Part of a small language model's weights.
Size: 12 layers, 97.5M parameters.
Each number is 128 + 32 x the weight over its row's rms, rounded and kept within 0 to 255. Layers, rows and columns count from 0. Numbers have three digits each. The size before them is the row's rms in percent of the matrix's.

# layer 9 MLP up, 2304x576, rms 0.0395, rows 591-663, columns 480-575
102:201184107134136068116145106115111128119162150133121091190153082121128138132194135127144084134106094097150102148124124100068182132172193177166157159128120095104077110114088123144119131139186100124105130122084105141094134118146115080124115131098165119167121144115133133111156091162122108119
099:058119096185102079051147168141177168121101163113130062205122098133143213084173123137148201143111087123157153065136122058123121121159140106115157134183118184146083151146155160161126166126196106089114089050150164091124145147085111134116116076173178114069149150128161137132147137153194095125
107:119141128174100105111094189107131143110141131134169096112094183103158128135137174133099107066055089165117155112099124129172130105093101094099118096149157187089126180092158157111157184125131090154081128147111106129153104086131157123145179164134135133094128183125045057147085157166099140171
106:107124136134105103143143113172145155146174127135141091177063137156133066111122102099123154119124175130168107107137091094107143178169106118152143092099165109124080111087117127129111111156148174161174109083174068140108207026168083114093108104124187135079050088101101128146087110122134129094
094:113105135116169124119110153123139128127121135146120157137175134145073101139089106100113101177149121135139154094158138146169151157105198057153096105119095195129072125075130133112134077152186158127130178092068095077121114123125122115130102158111113107119165154108124159120098087168105123100
094:149138142143148091184134141160194161067147102090091183115190120094097109167138131122145237118159110139131101133125153165116150112115123123117133129113152144128151110110102134102167120169119097089148186123134149124160155082128089122069158108121143138048101171111116166122054107093067158127
115:146157124207134063178095110133197151113130133130096123129088136108154120127087162152117137106142100117202163178099118079075101075165102118129123109096168115093123134131093092116143179110149117150147152127120112101126051127174084187102126092149153140149153094148123099145125071135076089138
135:108145120123242145129132095113164114066112165093129116139170119149085162193130153096076134112155100121107143124078147153084210061137131154154156173130117096115127080177138145130185139186164130136132176091116164132109185158111132124147100129109067077145107127137102124152111171152124093165
097:073156105206154093092112099110176119146135129173093080134183071109144120165200149157094062158088073145129170133118024127159151143092166080121088126088164166138165106177118158105160130119088162161129119103094090171176110062132074096158228107126119116175164179084121128195093062156095105149
093:172126089150081101126180104083118171102136116132106094172168109152155129203139118152111157128164124151114128093077126128147124152147130172080096145104157088155139127170118099146125091168132080144103102070125175072149104132111057157136146160172147150092186148077172132111156105170136139104
096:125093142136126127124139109135171118163083120186154117158124095118104088191187107078124113082108046112114182119090096173116123139079122093064147113105150139100130170165139156119073145117119137196102193102147099116116089150097129141103088106122120094101073160114147182123172116135099116106
072:178150084132125135186144093145151115150159148145099129136143168068110134178066138135120145099074131139108125094158167092145089113084155169126135091142115132170141110132112130060114082123126110185126194156099154051153146090213084135131110140139115100080164143160127114142145072156083173149
109:111084136202164094090148149181162136102105165086146140117117069118054105118127091132129098124146151147164156096105144115109120126122107132117154163181159144144144124156175123108117172138124159090135120094100174123144153108118127134121113111104122115099150177107109155142098146190148129103
088:167029180146139086128127122107127190126111143109145073094080142116082170116140077158149121137143072083110104199091084161164100095085124111081152155159124150129181156138101114120176142143136109137141096154167142128140105157086096134110091125185140188091101138172165152118092076129120086132
105:109123153132133126173073099168102156088165135140128086168099188121112116160148165080152137142162128127175168142058088128090112114091100111156116125118097110136118131116156064066176168111095156161149145124179145157127119106130120147096105127229174093163179161147093099172119081047101207103
102:129093210146157081088079136145106149083137205120078059126123089164132154165136127121147117122128101109131122109136116144087120107151120090154114109176149153117160121119153215124151121170093134083147161140104159167107098129130131158093229107126187117143106162137103094185075130112101152084
090:108145096133125157134104132155141129114127143133161084236156125159086093100149141122153110112071094152100209147100214171104154153191110061089131116130123088090116114137134147094123129139155149215088114117147141204112198121181104142146130161131178092058093156125153147108135195134171094113
088:132113110114104134193123145115139138089108120204099176182138142106187115158110161109147110074086109124130113122114135099113130140077173116120067145158141166164126142156138110126137128112103089140145111167142125140110164074095095129066113121104111098148207177137170190138134108142128090142
111:117077111148180125152127116116146152148050123173172135133143128129129098129112135122101088123138126090169173094156119105109159153115104178079094185203156070126115165135185113107085117132110151090103189160151098137122167170097063150099131079100110085085126178105160171153135094085145103096
090:118072106088135113098160131150175101054163120156075161153106147118140143140148142171080062158108103171151119097101099113105092168122136144108173102165120131062169147086118154082153179126123168115113143116103170112131115034142150164125168182108101118078171084109136130184096130092084133157
107:192091091222143155099098140152173120141159142115124142131134131074132143109185103153072160169148109093162162119189108157113118106104145135118157131113136093131123110148129149099186111177091071108198150098125098173107149121095176081085104131116151105137179198075131073169119139079124140116
108:118139129104153172142152120100096093119074096072096133190122130109141106110134128169132118161103154108091114156033129135114229222064180147139114133093165111144187113158163143157125126152157121135075128066156095092114159109149099163144181123132097130098063112155136103145131128093094104153
093:157116136153135176192129164119090132148096125118113090177095192126131139135084158107171145077117113215190138127145065142121169138107104152113121102156093101089140175100090078131179130110163115120161149159078166122151138039131132145162076166127122154138115202133142190107067105123038125035
095:150132151096184091105145192104115171131110156179187097090144112107154112080152131106174127150047133131101075132143076146125102123127170134118122137084105099161125233177094203131145084126121146194055151112125111109144150106111125093039138143126113157146141151130212201227153163180093143166
110:176122136164133120167141068134160146064170155087120175124111083159119165166135106130132183079133090175103127135159126169117173074086126125118112120092124100125148094140110122111177119187157157158140131109171148087143147125069134111152098084107173188098134133108134166081112083118110099132
103:125095166169192098181126193163073130147118184113107084083121171110133144149068140139128146124106116106182122094122110088112150131130128146127110119178115191161150119120113063112148096097068109117164091104122166142124071120134095145150148118129099173091117191138147135180107135120130108052
109:098090138184107181209087141130101138130069123144089070068107136081126082135110109140126163113133085074164154063107160143126147104127122155150143143171127126125152143124163125093115069166083085115115120123167073126133089060137127155127080160163099121130068203181142165228188114132100139082
096:122133155199095101160103117199131148065155164097153104116141135183111087130120119119097063143085111123137088101112160109150098130098076156141097108104179122133109107133112168137107066163114146101154148100191124110092136128157153115124136104177151059143183148127147179177150082128120151129
095:156109117163146172117106132106132126160109129087152165150094073095036153149123055142120123091106192116128127150153133140155134132160096080111169134173109112087134146167111153172118090107110102101051137144141118137110152134093128143107189119130132161160104079125194083107156163125089090103
100:162140139117130112139136137087089120146125179176121115145185101103140079167148137114148110154170097133100144092071162130133118162185111102112129148081177104061134133107103169159181111162180074167103087112106175119091093144113128121124141105168096185078178213099131206137102101110177092119
088:132135107125122126112101128107097149123124129097147156206090169139142151148156160131082117138099119137121137145116095093133145104076123089153141117130091129121142099165162198114162082133152110175141126124137167110122138098096133090127166108093097141034134105075180103128124141087104114057
090:117114102146144086151128135114175182130169132142132121147143139033114158160180115101135129176142118122113095146142103164129144168097122076130113056186143136040178138097141160104108110181162089118144136109143067166137130140141074121104155130135147122094091122121116126197095110082128145087
127:125169135155173108151120161168136133124097157075155157147068118139132118161197101082082166124156141147141137151129155163091172139153127135130147115148181085119139160146148162142162097117174129098127121120115100111095126131086150109097147107154168103102121148084117092132139122084086143111
102:213134091143142049126156150135085148172127180126132140128151146113115128126088136113126137081085145107103155140178138162080117133081110107130124167168107113132118117111037112108123163125201188155096163148115170098097086194159172223106125095134087093098135144132183111106121125141089110095
114:125170145160104174107095187132134120107114158141126128130107125131117135143110066141164136164099133196127104099127111122102180079137078119108106139100176123140108126136109161157165127215119166111159141090126117117145188158131174188090116116151120126145159119105083105159118136147173137160
095:231157089159131102165096129113122148130140134137128045148151097119124131155144140092149147079141164095147139166130083139117142086136081183049067150186110144116150178162175136147199131200117092116073089069108139097159128114128082130164151071191105166127100134120116077109117152169136144115
098:146106161121122142153102107190175155112154151162173153178149120084140150126106139126171184102150121117147158142192171066162180109151136146087189102097088113117064190124116111042108139086183129141134121176112127160114104142087095135163122156102142118171110113126137139196090111096088120117
109:090139070101128140160113087153115135122077118101103146137162136124143046135127100099110068131112118134162141160130115181153080079164071141121158100142124119053114146174198094111100114145148144070091143094088052115090148116090146179109134105151072104143123169136157115139144109192137142121
103:185130115122133069136094087127126136146119152179166157120077074102086162156129149115106108217156122098153165140076193145105174170134112116081119137194109152116128152163116141119163125143172123104122110146075125117101129106118135121061136148117111110131125209152120111125148140103109136111
095:164124151147147134194162121124168091120078103132106096143108104138109139175085152134114157086189132151121084145114094115172153042135101161109145088108123138126131120150132118139110081074173129147103153116140135133168134134159140134127131098140204101098130158101157093182143090157144165136
094:165124133154156122154099167122173124106091146106114124144102113136101127138097106118128120154137094143130166133130112193097130139137110161106150111140143164100150179113113175112069071138078082118143109093094185169088100139123148148109108110152096125152149160148139156162164108129081118144
097:148176049195128119142129130124115170165155130142138146150110128122145133117104172100131128147128157151124114102131118186093133208128180143106058170158161113108130158100162123123125147143124152188117118102098070067123112174135078104101118139162153098141111159146144177143158121135089121127
097:128118118122107096159145171155112124125161114106093106128092084123146137178125137051144111128111103120142093104081141167108098135166148096097113161168145154169125087091120083088165086152161104099056121148186089054127097148139116135112188088147162164128035120084117180220122105112154128095
095:143139142147097107142127147126179176133080161103067110134135096151152085115124100149166211116096125105104146138121100094098148129122099103138126115173191087127183153091151193112144080114107126133140133124155103164104151116137153104139165136095175097108133103127153105146082136151130143127
106:097169145197168071144106104111117162102113127162128115082161149146135207148159126079125119142142090089183181110102125104128125120179108120118161104153134145079151123131195099112094127151142124119133215085153105166179051091132110133120110086186157127141116149066069083162057050127103107195
105:120088071115104148144123091121100141186111148133129028130132085099163079140137114131108137096099096102116144119104053206107127151079127163050111175162147132109118170083086175112101176096143063078099133144126102075124120178105140118088103103090121140076122109117093170124115111206126096104
117:157140138140130146108095105128081151080137120106110148142161119091144143157092145167098152177103137140113130123167172132096132146159121141146083145130135139101098112123174098126120167188117090139096193110126097075133127159101149130094146100118147104159143178131180156177106137167159153139
089:108124129135104134102097075128147133054115146119156131120111164139141145155105130147114157149118066129142138170156159121109189089078096118089172138137124100144124099201168120140132102147106129159131129108082105147110162125098160126128092117122135182142110151108170124137152135135154121133
111:137063119106135131108162127133122109137157179072143123144164166111157124081108114104120114096158071126150104142097164059079092132115109168077087138176171082155134135127157112143100120100066058159131122136140104148104174087124141123125100147167173130151129145163116124163115109067148134126
103:137157067130140100129194142145133141128153123106129058109063170122151127166154132114070094132102110145091117127109102133112181112082113163104098075105163146149157162117143127129165128139105068153132102093088191042195121054098118198107185138143135121155141210128063144163158135134112109170
098:113149122131098161117085139153168146060130119116191116143123137077117136104170140065155101141134120110127164177152046109119139117137142145093064103059164056066129174141099138105140115097133127120055104094209079164178144124098058134134108190146156123065123176126155160140139140178102074120
115:149105170135124123146155085125138199137144114144088131142090095096156122137136096102167172175147156135181167124136090117118120075071122155133107122118117161145081109152081109065174143195135131125171131058116143147141130065170121154125106126181167120054069216111085114153149139088059102050
110:126124126128152157103104109106139123061064146151154167111145121092120139145137112137085157143117139143086136155164128162148166096117099094070112108120177116147134112177137144137139202101084157156143097155093137138127154137073127143135117087154084151088089111114124151143146163110140111126
109:059141147146155163127118154101170187122064063106157138113150086109153143101128111126089121189073116085126096101127138117140155151152208124155140118165141159150136116175155169134085153141152092093128148109107095101143058161123140182074084152152122089147105119128149113126174083138079125126
100:108166119154120154097186138152064129102158168156086128144067198177115133119180158205082150106123117087196122091099132130069107121175106124121131114157164171113141132109122119019124153163118151132106123112124130140131127061091149156104106094203172112148170167127142109142094066150057153169
090:138155095149132143104175147133075138101130092152115200184144172071107131160146111069143097193123087108110138064156115165160093096115130167143106112089109112146118174153163148044117115127113104140139147150157109139150102086127156144092123165117136169163110122139151168090120127173143131161
098:132173136168075067114142187150117145162117126145136140135111115120085123116189076156148147118073072172157119173148085121139171152116088124112110123105182190114068191169095096101129116167114120106059127095152151137152117120118157118157186156136170179125152100053122114117185112129203133110
094:177129095181088136136103129140168180145071146125204110168097148135112113134101101092114112070081102128144178154049158155151105137131137125132167125083163123046095156124119188147128114208202126100062135162125113121098145134099139141130152097081184120088140123076047181119146146124120118124
087:099095149167161106120113105167187145130081114175188143159159129123111098192148110066111094128145053110092142104148097177151135143088107086051138108102091106105158159164156162130077138183104137238103202133149047102088109158072127144112171132125135094136063139155139138105160120102120159109
087:204109064120158178138158178107138135149168156154090128137104176091133124160151139178154105140128217111109070159143155101102135032094156132096121142163120108155178180092126103132126161114107122178064140100075111146158163069137113155134103119137091129135172186125070090128127105154062172118
106:118082097136156157147207104175180161090084093142104109193153096123106147136108067097178149132134121140106173114127131103136163152074100167092140117121143123061147131106170090123110064189163170162072127081144181117138147117140153122105100156108170166124083142137145075092107111135123184133
105:223104111109105089141103132150167110115140171160165131139109055054126110169073168082107111148111134169131156134110093146088143174087155099057194143195138140179094121126091178105170073112162114201095131062130161162127126176138100130123229097119099119131194135152122124131075112122141131148
100:172121093119095170157105078140132149139082162103118132170116112116073069151208161081128151108094139131159132121050102110096121129130123103136093140124174170111128112121095142148146187125120129170109180063151100105139104078106118160122132140152083080100147156162150134165133118136099147169
106:171143150152147141110119161133130127057077110081120088172130087072151125124180116107104164097082105126147105108108107134164141053113112086099173132123116151158092175150169096108165180118084059117120124111144086137165145147112149120104177134130109159092119069060175078131172127133100135109
081:118181167116174146060106156116089094148190133163125070119120130080145122040123110168151104076134166193122114111099134070085182135106164117140162146166136141105149127108196185167117237127100138116141124135045095105110080108156121130092101114136142163162124149167123164122109162111148090069
097:069112080100110097201107095111140146174076136137127118102156132146079158123158181097088119114167032126124132152124141094099101123141079133166132178151163191117140115146084169143181131143113093147127193063092104149109138166151124135061146135123109120096142094075199117171160129102159153084
105:144123128200124180183075139131117141144080157104115091125059180141130145101184142153160099118096124089185128163103110163108165106168129134162123117153140087116112084167127112045153184140107100097136161157078149097090077139187140164131072109150120093164130103105131126148101124111157142084
089:180081172125095151138137189146147152155137193127065119129067101114085122104172165124189192146095148239166167154103172065069133126085138162084127157220129152138134125063106174103139103084091106134095127045145161110131156061132109128171129115154121143118141104147122101134046146092149095077
094:194085172127133128110134171144209191150122083083091126133138095135085141124066161100084089139121088171133136132149159180135098132105123120113123103132142150129119130142167150147118176129130065156099149109186127118093160111132070206139160149135172150110126086149128072139114169112115135141
086:207078076147188098122128147125154130112155153125137086161127144121086077086189174071107138180106103116172188143114093119182100128148151081161154058207167106134126156145170153175200116107136141117129135114139099170089106153126127149093090158102145141158080164147082141140205181161145193133
106:130145144150125136149157129129149150124102170131130089106124125088146103094132155113102134093074117110183164104113093106181117093070124111103091102118196135088061103137129161166119132116114148192097178039169080114183084097159151132105204117115141091045115205109064121215154120122137122158
098:166058186163143152141114153098098137091106098101119027089132140119116139161125111133052157080145105147210152143192149112141098085134128118116129079149162146117157166137080133112134163145129108165132138120108107097136085161039113138106161151156230101137128139148150138193154078085120104067
087:127127120122136094113110122109128101146120184168155115122141085161069116137139055087116128115143112178255136077068084112107167147093122099154130124182176159111128087117081099140164127160167159108119159093082102120098165087174181134146139155098088118135103166166144142163117112166038152056
# layer 9 MLP down (transposed), 2304x576, rms 0.0395, rows 591-662, columns 480-575
098:070071127130111110153151048141106131102118085088127158134112175113126137153107101130124119126125156189124111104119048199186119186123097132183113075122146102111157080097084125103109133126089082124191193131102152166117170090048116106106167095082101185152094106148164175101094105110146131130
098:117094110187120183160146150137108130093132092122146173165111091130045077146140105096094112145129118096150128191160131137125093127144052128123106088058158075075086115095102110120104122167028095180077112166137126140145145116173146163169114102132150213137167145086065143091091065084128149109
102:096167164191120153174138130158135133149169147120119116116141139105112136072136114110154142143127102184173127134145139135179164167162102184081145117083108127079139099154140073179179144098139119138091123143105100109109104121173097094126134093138101078160124173107131081130119101102135106094
102:133155136096197131152101143159141083109075083141100150106124111127195090130125114074149137154118098085127114079156112134148130164106092097139118218154135077147154163119192087160169099176153094148125116131086142091138081127055149150117106165154103138135102124082153085132217100134126159152
096:200123088156154126121161152145094071129096129115170103116147156150145122088164131154175141144125124063175147101120089145092102167151104109182129194133112118137134130215123150113146092031123149103049142091124087197160119134108104147092138105122140131152118158169120158160203104077144207123
090:079171098119109143140134126144128156111132111120160081206110146113090160179139154094131185102108087168109064140122114136149064125060134121165088113124174159156107110162165130132169120109107155086134107075103131125086148107075190077146106058140140152140075120146119158121108150074121101142
108:086104132077113168125089073155108086110166082164122087161055164164117189124128122092128141127183134130088123122127112159128103163109145152178155076087114114143133168122111082090174132144073123114208130107124206148146130134123098142153090160133167179093138084145126157167138143155068154155
100:072137139160124143104112115076158144114118164138123156064123140189166146136180164125080137089093145154126137175152135159111152138134066137126140073164126102104122151138088117160175167190214084123149171118151122153168151127153141175187106063141158150150108096136134113094112151171120146159
101:157137131165125153112162107173154104136131154182127119174084150103095073122123150144109076082143122127160153158133135111106150102091123160113111071136136145109168152146101129139135096080134144143151095171155199154116138115126148096143083130112145182139153104157119118128111119115108152130
096:126119119143098137197125189119113107078118069143120181199120144078128079108170149118160121162156150117113199147092144158124096100167189132148128133157103225137139075189150126170151189125135090136109132173135110142083144081157206112177070197125111123120044161099133122142169173193092114130
112:113068082090116139119144115118182140113101126107138129192129131119115160167075130112116096126142128123000122131072111133116134116138143114082105088146124091162078139138103159118139159142144130131123156122134158085164113099114112143142131081094080185094100145070110144144153178150161138121
081:089094106132087104141142138066110101125113156110117173083102102142091142108099125170078145083139178128135147138104131166111147115149150116100156094202111087084131183142176134140189163140120135107124134099163082111165113180130181114105166110109142131161096136138092094143155189127159139137
107:147117143109090120131117159084136136124107107086116173185165129113086101096137134164189164172140125167116179098131199113122116124103132115138128152109175069149149123146126164106098118167116107163132070140103126074104112140110172158125237097139107191099077158132116082148138148118200128179
094:153132148119133125175145084136113184135195149098128179132117109182070130141102146105119182127134145148141132051175185190085123157121087124141195073167110189171090146135131165159124147167087110135137098129158099039147065157148125138121112150129138219074105101102160112162131128082129127151
100:172144101090128172057112138127113135154075132062142122146170142081093144114107185126147106118090144087109152134078193135181124134101095137118116149148211105147137109185126091125147167114158099157148147113099118158126116147143059105134114149135101111182185140063135127128130112160164091150
107:156112159071092184123078086152123159087172114158099158156133180107117125184147114082162101178139147143106082094160209111118112159150090112054101121111137098116118093107199046137140171145175098123140117091164170067151123059118158083106100135109108135168166140152131152123084082157087121128
089:108144189133081095125165208104139150085142171112119159178093146102059135146112092169105153173144145147101136073136098098161086100065100089096103140143157135135144066098144125111173176139146136096145079139136144079188097089105116125176140104112101117093153162105105126050114144162146183171
105:119116106101094079139155137120159137136132150096100184143189134087163161067098148124077119172147099171091187125119123115134166118062178124162120114087147097137089139110099125128163100062137219169093125168111094141075135091119149062116140129153136087150090170082149150124119117138142105174
110:172111062114103129167149153141160103178119123128151115125124077152090083128160164128113106098105151121155046176121172116160154156138148140103138081155186140143153139143139189075135108154160123151097101154149131137095137156133149133147122164147089148065184156043156165141103118105167105172
092:156160112142092097122155169093095169151045124124188136114181151135161147102093111125158128096112113122144144145190162099133151101145108087150108194090131131139167107119128122089161079185101149144101148196140078115112153119169134109153098173122169142082108142183118144106081067116160176147
121:115102061107143132141109131065095140135085140146108085129164163068116165139078083153111150092125167134133123131131111102071089106108239177089159064136103111093106142103086154116123156117144163115131139186091105084187175091140159114149125113125072111178163093116091118128106177105111136081
090:141140107118126078121109143176123216090122132137122087087139128104078107118135167082140165096119119143186148111135156111143107108198102172144146139157123135085133163127145156091138136142114128122106119134107150083154069153128193115078169119142168223091132102078144111154157149112108164127
097:062140133133154128206136165136136129092119073167111138138083114111100149191108125142134081106101112146168142145154109167143095131127111114093121129119129107113148106113109120081154116074037181171116096099197082114148094124092146144110139132163135151147151121122108093113125100155160129162
090:168175140117129092119114148127109114104173104036142142177107112098120114163117097143102112097178120176142154167094132060087144150068153164171131140139105067141085074163145152102138149132131093139089143127126158160103112135178100147159159101143209127081133107126120107102097138141131107100
100:154170146207089067140138141104093132162119106094129131133125126126143188130125092141137090154060129162131073140086142086180122102114085144160102155125146096110115145128152124115163064111092152122122184132135171183113113137111166087153121068097109079102161157215247110093178126133134152126
092:105088073079100106100130127105108142123171111109097148141137139117109121148149093110088117091159132150181135142136114063142089071135144141138123176157117159094166139153128109128170151141090122110109155116166122105131077107185148170085138160139140131146146129062058112110093147139078150122
097:147188077084131086175185127107162087122108124126125121103158117089089110125123134158148126164169135144095128125126095045150100133120145091116141146135108175085172115135171090149146132161126094092161163123122109109135109113097117152149062117139122098159204090152074133116076163118150103108
112:137170166143163107145144097119124118162131093137159151077093115067136155085143077201093073108153103103122126111123095132158132124156083170114139096187078153115185141133108161110106094124070032166082147077076082136078143132177111154099127138160090116170127192112073101078112131097163139105
092:175083113171104134139155133123111129086126118077148082173119080103118114162153126132177098112082162169135144167181131153127148178148091149077140097139138155132074146175129113094139129109150138077131129110201147122105092107066098146117138160114134119124198101122172066085133114127105145136
114:155106102155119160123176103156169127080156123098175122139090142152120168141097118118105113100075141131120134170169125110112152127141119129114100145158085151199107139103163072084121129061153182108147109167147092142135107096147147092147123165114149139078094117156143075091104193151106163180
093:125088095122105161166147133164119111146107119132122120095132158093113154166147072152189121093135084159016160131136126174142118149148148132145135123166089193075168165129178141157145077186163157111105118142108145107102183164160164122164103146114057078199118120178169167128114085111177096104
100:146087125143103114168104146095172144098118135133080141151139054118128131131137138083116174157119123148000121092099137144129145183067125126081119148147099182110119155127143148124121115164081147109095128156132082083172111130151127143118140124151151097104112128158145067128109200102111149075
107:138152131088123051158121168117076099065121092123117125128158117085075122159127124174162141070099161065124127047120101130128122153156127090104082085143120133116138198136158106102104181118151111131113123196104141107170103080108118127114121106147103146117123134105144116127143150097131157168
104:097162152109155048121132148067093090133153130131147107134154109156099119174083140084083176135172161154118129102096089119160162138152127054141121115067098094087075162119135101140154101130115144149114205121144127145099140084136120076102147066175138150134121129121163142119066132147063142103
116:148104064153151121075150089115139169099139108151088134102064145125053153117117131159141125135150108130105130096106110139107090104153083179149149103134106112118122189097142081112134132180138172161143113190136137070061102138182096116148106135120125136089156085136173152072180113065163129114
101:125114124149129161132154108138087125142122116181124152165152092112136138114167102143140125130216128139000191120169111095148136154135143105084115184101148150129115123147173172146124095116117139118109195180153136146136127152149117130125115119176155074132114148081163145134111132096172111135
094:124165138159148085134175161129176113155086113048114082103143166163131121074090081135084177137120135116151141121084047152136140116146141112161140067028111171092047156132129099115138114156137120125119175159087140129174114131087091159133176129169099127126134105126078079114143110099116186148
109:139138090152168091150130131093078127125135154145146106119154136127165034127158099170134151128096151127172145117128166134161119164108143115100181137153135153134083109158118097153071109110123027088107170158173073212132151133143157149114112140111110141155101127142139089126120109102145134151
100:108102126122133117090152186136128125151143162078143139150139133121126136150113154080079107145111145150113094130069109088112068097157169118079174174163198171102163095120132084191151089169149064140161103157185152113125067116059130135134128090083118119102157166092075128098134128115145192125
099:144094047126085103138134119087126117104203109139128186130073119105147116191204167131097131112153131173150135123148187147088138170113105070140149160140150197127095084135132110121138126075157144130158132065144150151132151102140096144154148129146173157128113123215073122082139143171157092115
094:117120103156134050117138127140130139105094121118092102110065190157089171145131146093174086120173140087138134144135162140096142170102176087152089075151079178108150119165110178131121134078100178132097166083115100070150129136116099055154150134168120153138163111119134124149171134130093163135
098:152165067178120109143123146122148131139118093125154110124142112153190103109122124112102078132092079169048124102116146106111165136093180134102089159116156132120120102120140144150108154162152136126137113083056104142120190238114116063168160121105140095136102176138128131132116118101122132166
110:092099134083112150083121099145154141146060072098142168076090130137114097113155158109077120139108118159077056126064133148107117119188153166128090091172135102146152101124159158064147115161176116126133084055122101089130169130121110105147134091119177147114179154154144128130121153141147131081
088:085150145183164116121106131141112094149126137175131104127032126054166187156153138086081129139142160099138144124171101204090092114138151124108137135179049104122116150163143124161184113162167106131139127154125162137154129155115107153101099133109110168182110188063141157112140174109102115065
104:090175125123129147106121097132121072127135104122091148172171109123173112154138178147098114152091158233118128122120170132142156170112136156080163063169137097173153129141122084087161167184090168154164107101151124162081147155122112156059139149060109152184169131108175138125216213126091057186
101:145120082179148089074128154091111110075106111110124180133116133098190079092101159139134151133109145141136132149118151052083115096151142179127155142095095100102059111123132048141102130151131085154201180123056141088151152142162039134131149134149227107109108074103174083146108120154184121133
119:135128128138151162081128140182104126189171123158171100116160129186125133072148157077141160129090200082048178090115116137121155114077110068131116135130139100138087181156166107126103091084155150145118107148101155156169113169108086122156111145130129154092084106132135123127145115141139162082
109:134097100147108109158139174124121128169189107113108118138127109124122131066094097145120131124110185147171166107080094184146073147169180128148106098144126159108130171073133118106136126146134088118065177108186096095208105138182116158104167094156177088111107128160130126126128153162106176159
100:198121111112125116143136143109069107121117134139136130122130117097088137124123103116120154079192201119126106148132161121138098085118124148104111203098138179136156108178098069157163157065062215181144158163139125101124096169137168133091129189120158117099148147149125164126087120149142178131
100:138123104123152108090131114157109124117184109111137157118093143139162151086105121101148124205173196130091145123162107054155129146070148141123066149092141160134127078142056083119156094129097123160135124085092155145124119073101187102149094165151159109112129149203121109150176080112147141139
091:102143168100099083091193159101093126134120159133185086172135123095202142133102119140045134102104174108155162078190130101156196091110177195094143155064162116108120107165117154145222170126160159132081072089137131087132045088145139147193147115136116134139142092094138101130110104084174115077
109:064108139099113147153164120103171222128163155119119081128065154132098224167063127118059171067145083091140128125134141139133158119138157117108163161094168114197130136131074140128142095126093121137146182108103104176155098126140171120084083151085138104149109123201220126167110108162116133103
089:089117128190198115136151182115148156137118109144129150111102082123136073129104076111105107162131166111134170018125105147131090122167112134121112091124119064113124137123166132113163107109097094215117164102115097088171086118171120170108117177132120117092145145119162147050093125103108162127
106:135089114118092144188133111081124129098061157134125089138144175151107173160072192160182061124072126123069046128123146057157141118117126070157104105110114106141151147124145147142227156209119120130131138172080058141115111159102194132117116102080141100166125199122134177188137115097142086064
102:155108088160144122109176058097113088140139126098110074145158115107167090143100199099104106102104177087106119087068138138099147114105101128110098159177133092172106062171137079139126146189088106189116143116100129129157141171096081113105115109031143085109130151140142130144113144122091092138
098:059129089137163142126145115148199082099222145119172132185149096174123091104109105143126157101132114104094151155102113165084128150126122111144117128159120140149120170118154124170133120161136148108107120152128134139122142081045125130146132114132154132081160127113130125107166121118147097159
105:163142128094186103128085118144112127111134080138134134118123146165121061163086103139124122161162137097099208097176123146095102165129145161148107112125106109108109093132176070132147133109112180154155157079126125093126143128158101140080088102137079052124112124121121172123164165099145115160
091:126115151162177141098096132078148158086087088105143090098192073166155090179128140137066058093125121109161173092156102167136160113163085139147137128127117153176107156203125182172095101055178129123124129167098183151115145130090081138152116155136090159091195113090104104136110159115201114101
103:111112076093101155123115101121181150131104081112164107155195108158137119136104132119111079166137096137000147106099117171109135143122144128081097116131113083171082165145115163122128158141166154130105115108106119082143105128091090115117178122085086159097143137104099123128173204120131161185
093:088095134151114112171168125122082149170137198122139142045097066156110149102144148156104155155180178153164120152129128154080128103155111103122115072078141125132114131138111130093141177127067091139083151082176079088126125105130126168104124136172138135116155117066082109156160102146102108092
102:085064084126129155095151152165112155121121089076110053164145120171124114154133087136132176179173096150125138076119129117154136116072091148114137108120154097107105075126174131089087096164078099119144108136155125158156088079142117172119110100159129121133101236133084164111121137141180148144
107:095116081122140134125106112129095101140163140089093103140111191083116105099153083194125124112179140076152166115102140143158159146159122149139175075129122099161087067141145134158162093115150141108147149146141210189098152082135170147122124143138111135143127136111139155094168079110164099164
095:121134138147125151162113151145162132141133146130134137137145107101127101114136117074141168140141141111255139122082134116128106117128175119101114131166149147111106130147087156127148143132157154107098088135161119144136132109090170125129137146095093140127095146113109143098110160125124146163
102:130178155110154088108124152138127125172118106179153155114173126155036115129068097149136098138176143164139112131143078141149210079165128138167147109116163116157097148090124105071155113150154202134136149137160150125145150090159106135136105126148138122145128147147101168097121100108124122119
090:177106131148102103102089075064163132088144134149117126129147149136130100153086159130074150197117171098103134125082124115155070145103175078075071082088088111109124169119094063066155113182150117211151143124130085120118162153122136187104168067111106129123085173123143153133152133143104139158
092:130094113089102130155163100168163128106132111124127060094122090142153155100074118182107137121133086128013123108037095120093107172101077122088148119124110138208233149125151128121137129105108136122127123128114119106133169145179106113102162123156157135127149106143136096066128139139103136149
102:117132096137178079199143105169118162119150124101135139109110108108159138190124159118173148116045131123073104143146081123122095116127114126166075131145150129153117129138071061094128113083090126135102140070166113119136130132140074115131165072162125148134151112142070172196156127116123167130
101:105119084179112139125163101145132142112159168108144124156120180143128192136099169159140118121112135147096144107051112093153171132093094049140096086099083143092114143092187065087166102127085141102188211093140059145174105139177103168101124115149103161137194122117112162161186116136155180154
094:138071100136137145132168128054142129139139135174176152147141137104163100184131195051193096094106204089131140148091162144192160145144115166151083096147126112182133125144083174136112124141158101151140135114174076058139163113134084117141138189157108115083163167094143122120079159094161137162
099:145115145098170146091121119135157113102213101142126116134154122108186108122136056107087098111067088163107131113152163117043180072070158188124116114154139103121124138134128112088094128039155198124120095149140147151137120154155098137092108185150120135163132154158147200126136121194144123130
106:122129101090173108148128113083140105112149127079156144065138153098153097206146076160090138122130135132153151130200143164137146127131083134096149169113140151155159165181176175092121134138209107112121135110119153130122097089098110105139138112144125096105167194120142140164121121043157079114
114:113136089128163182108114110167143165194154124124102138185133132153123090101128155126104056186078111102170126093137176115119197124156135092147140160088176133113045159100138101121101132119146143117135112195140095119159105148106123113152130153124109143110133076146128134136169176206109171145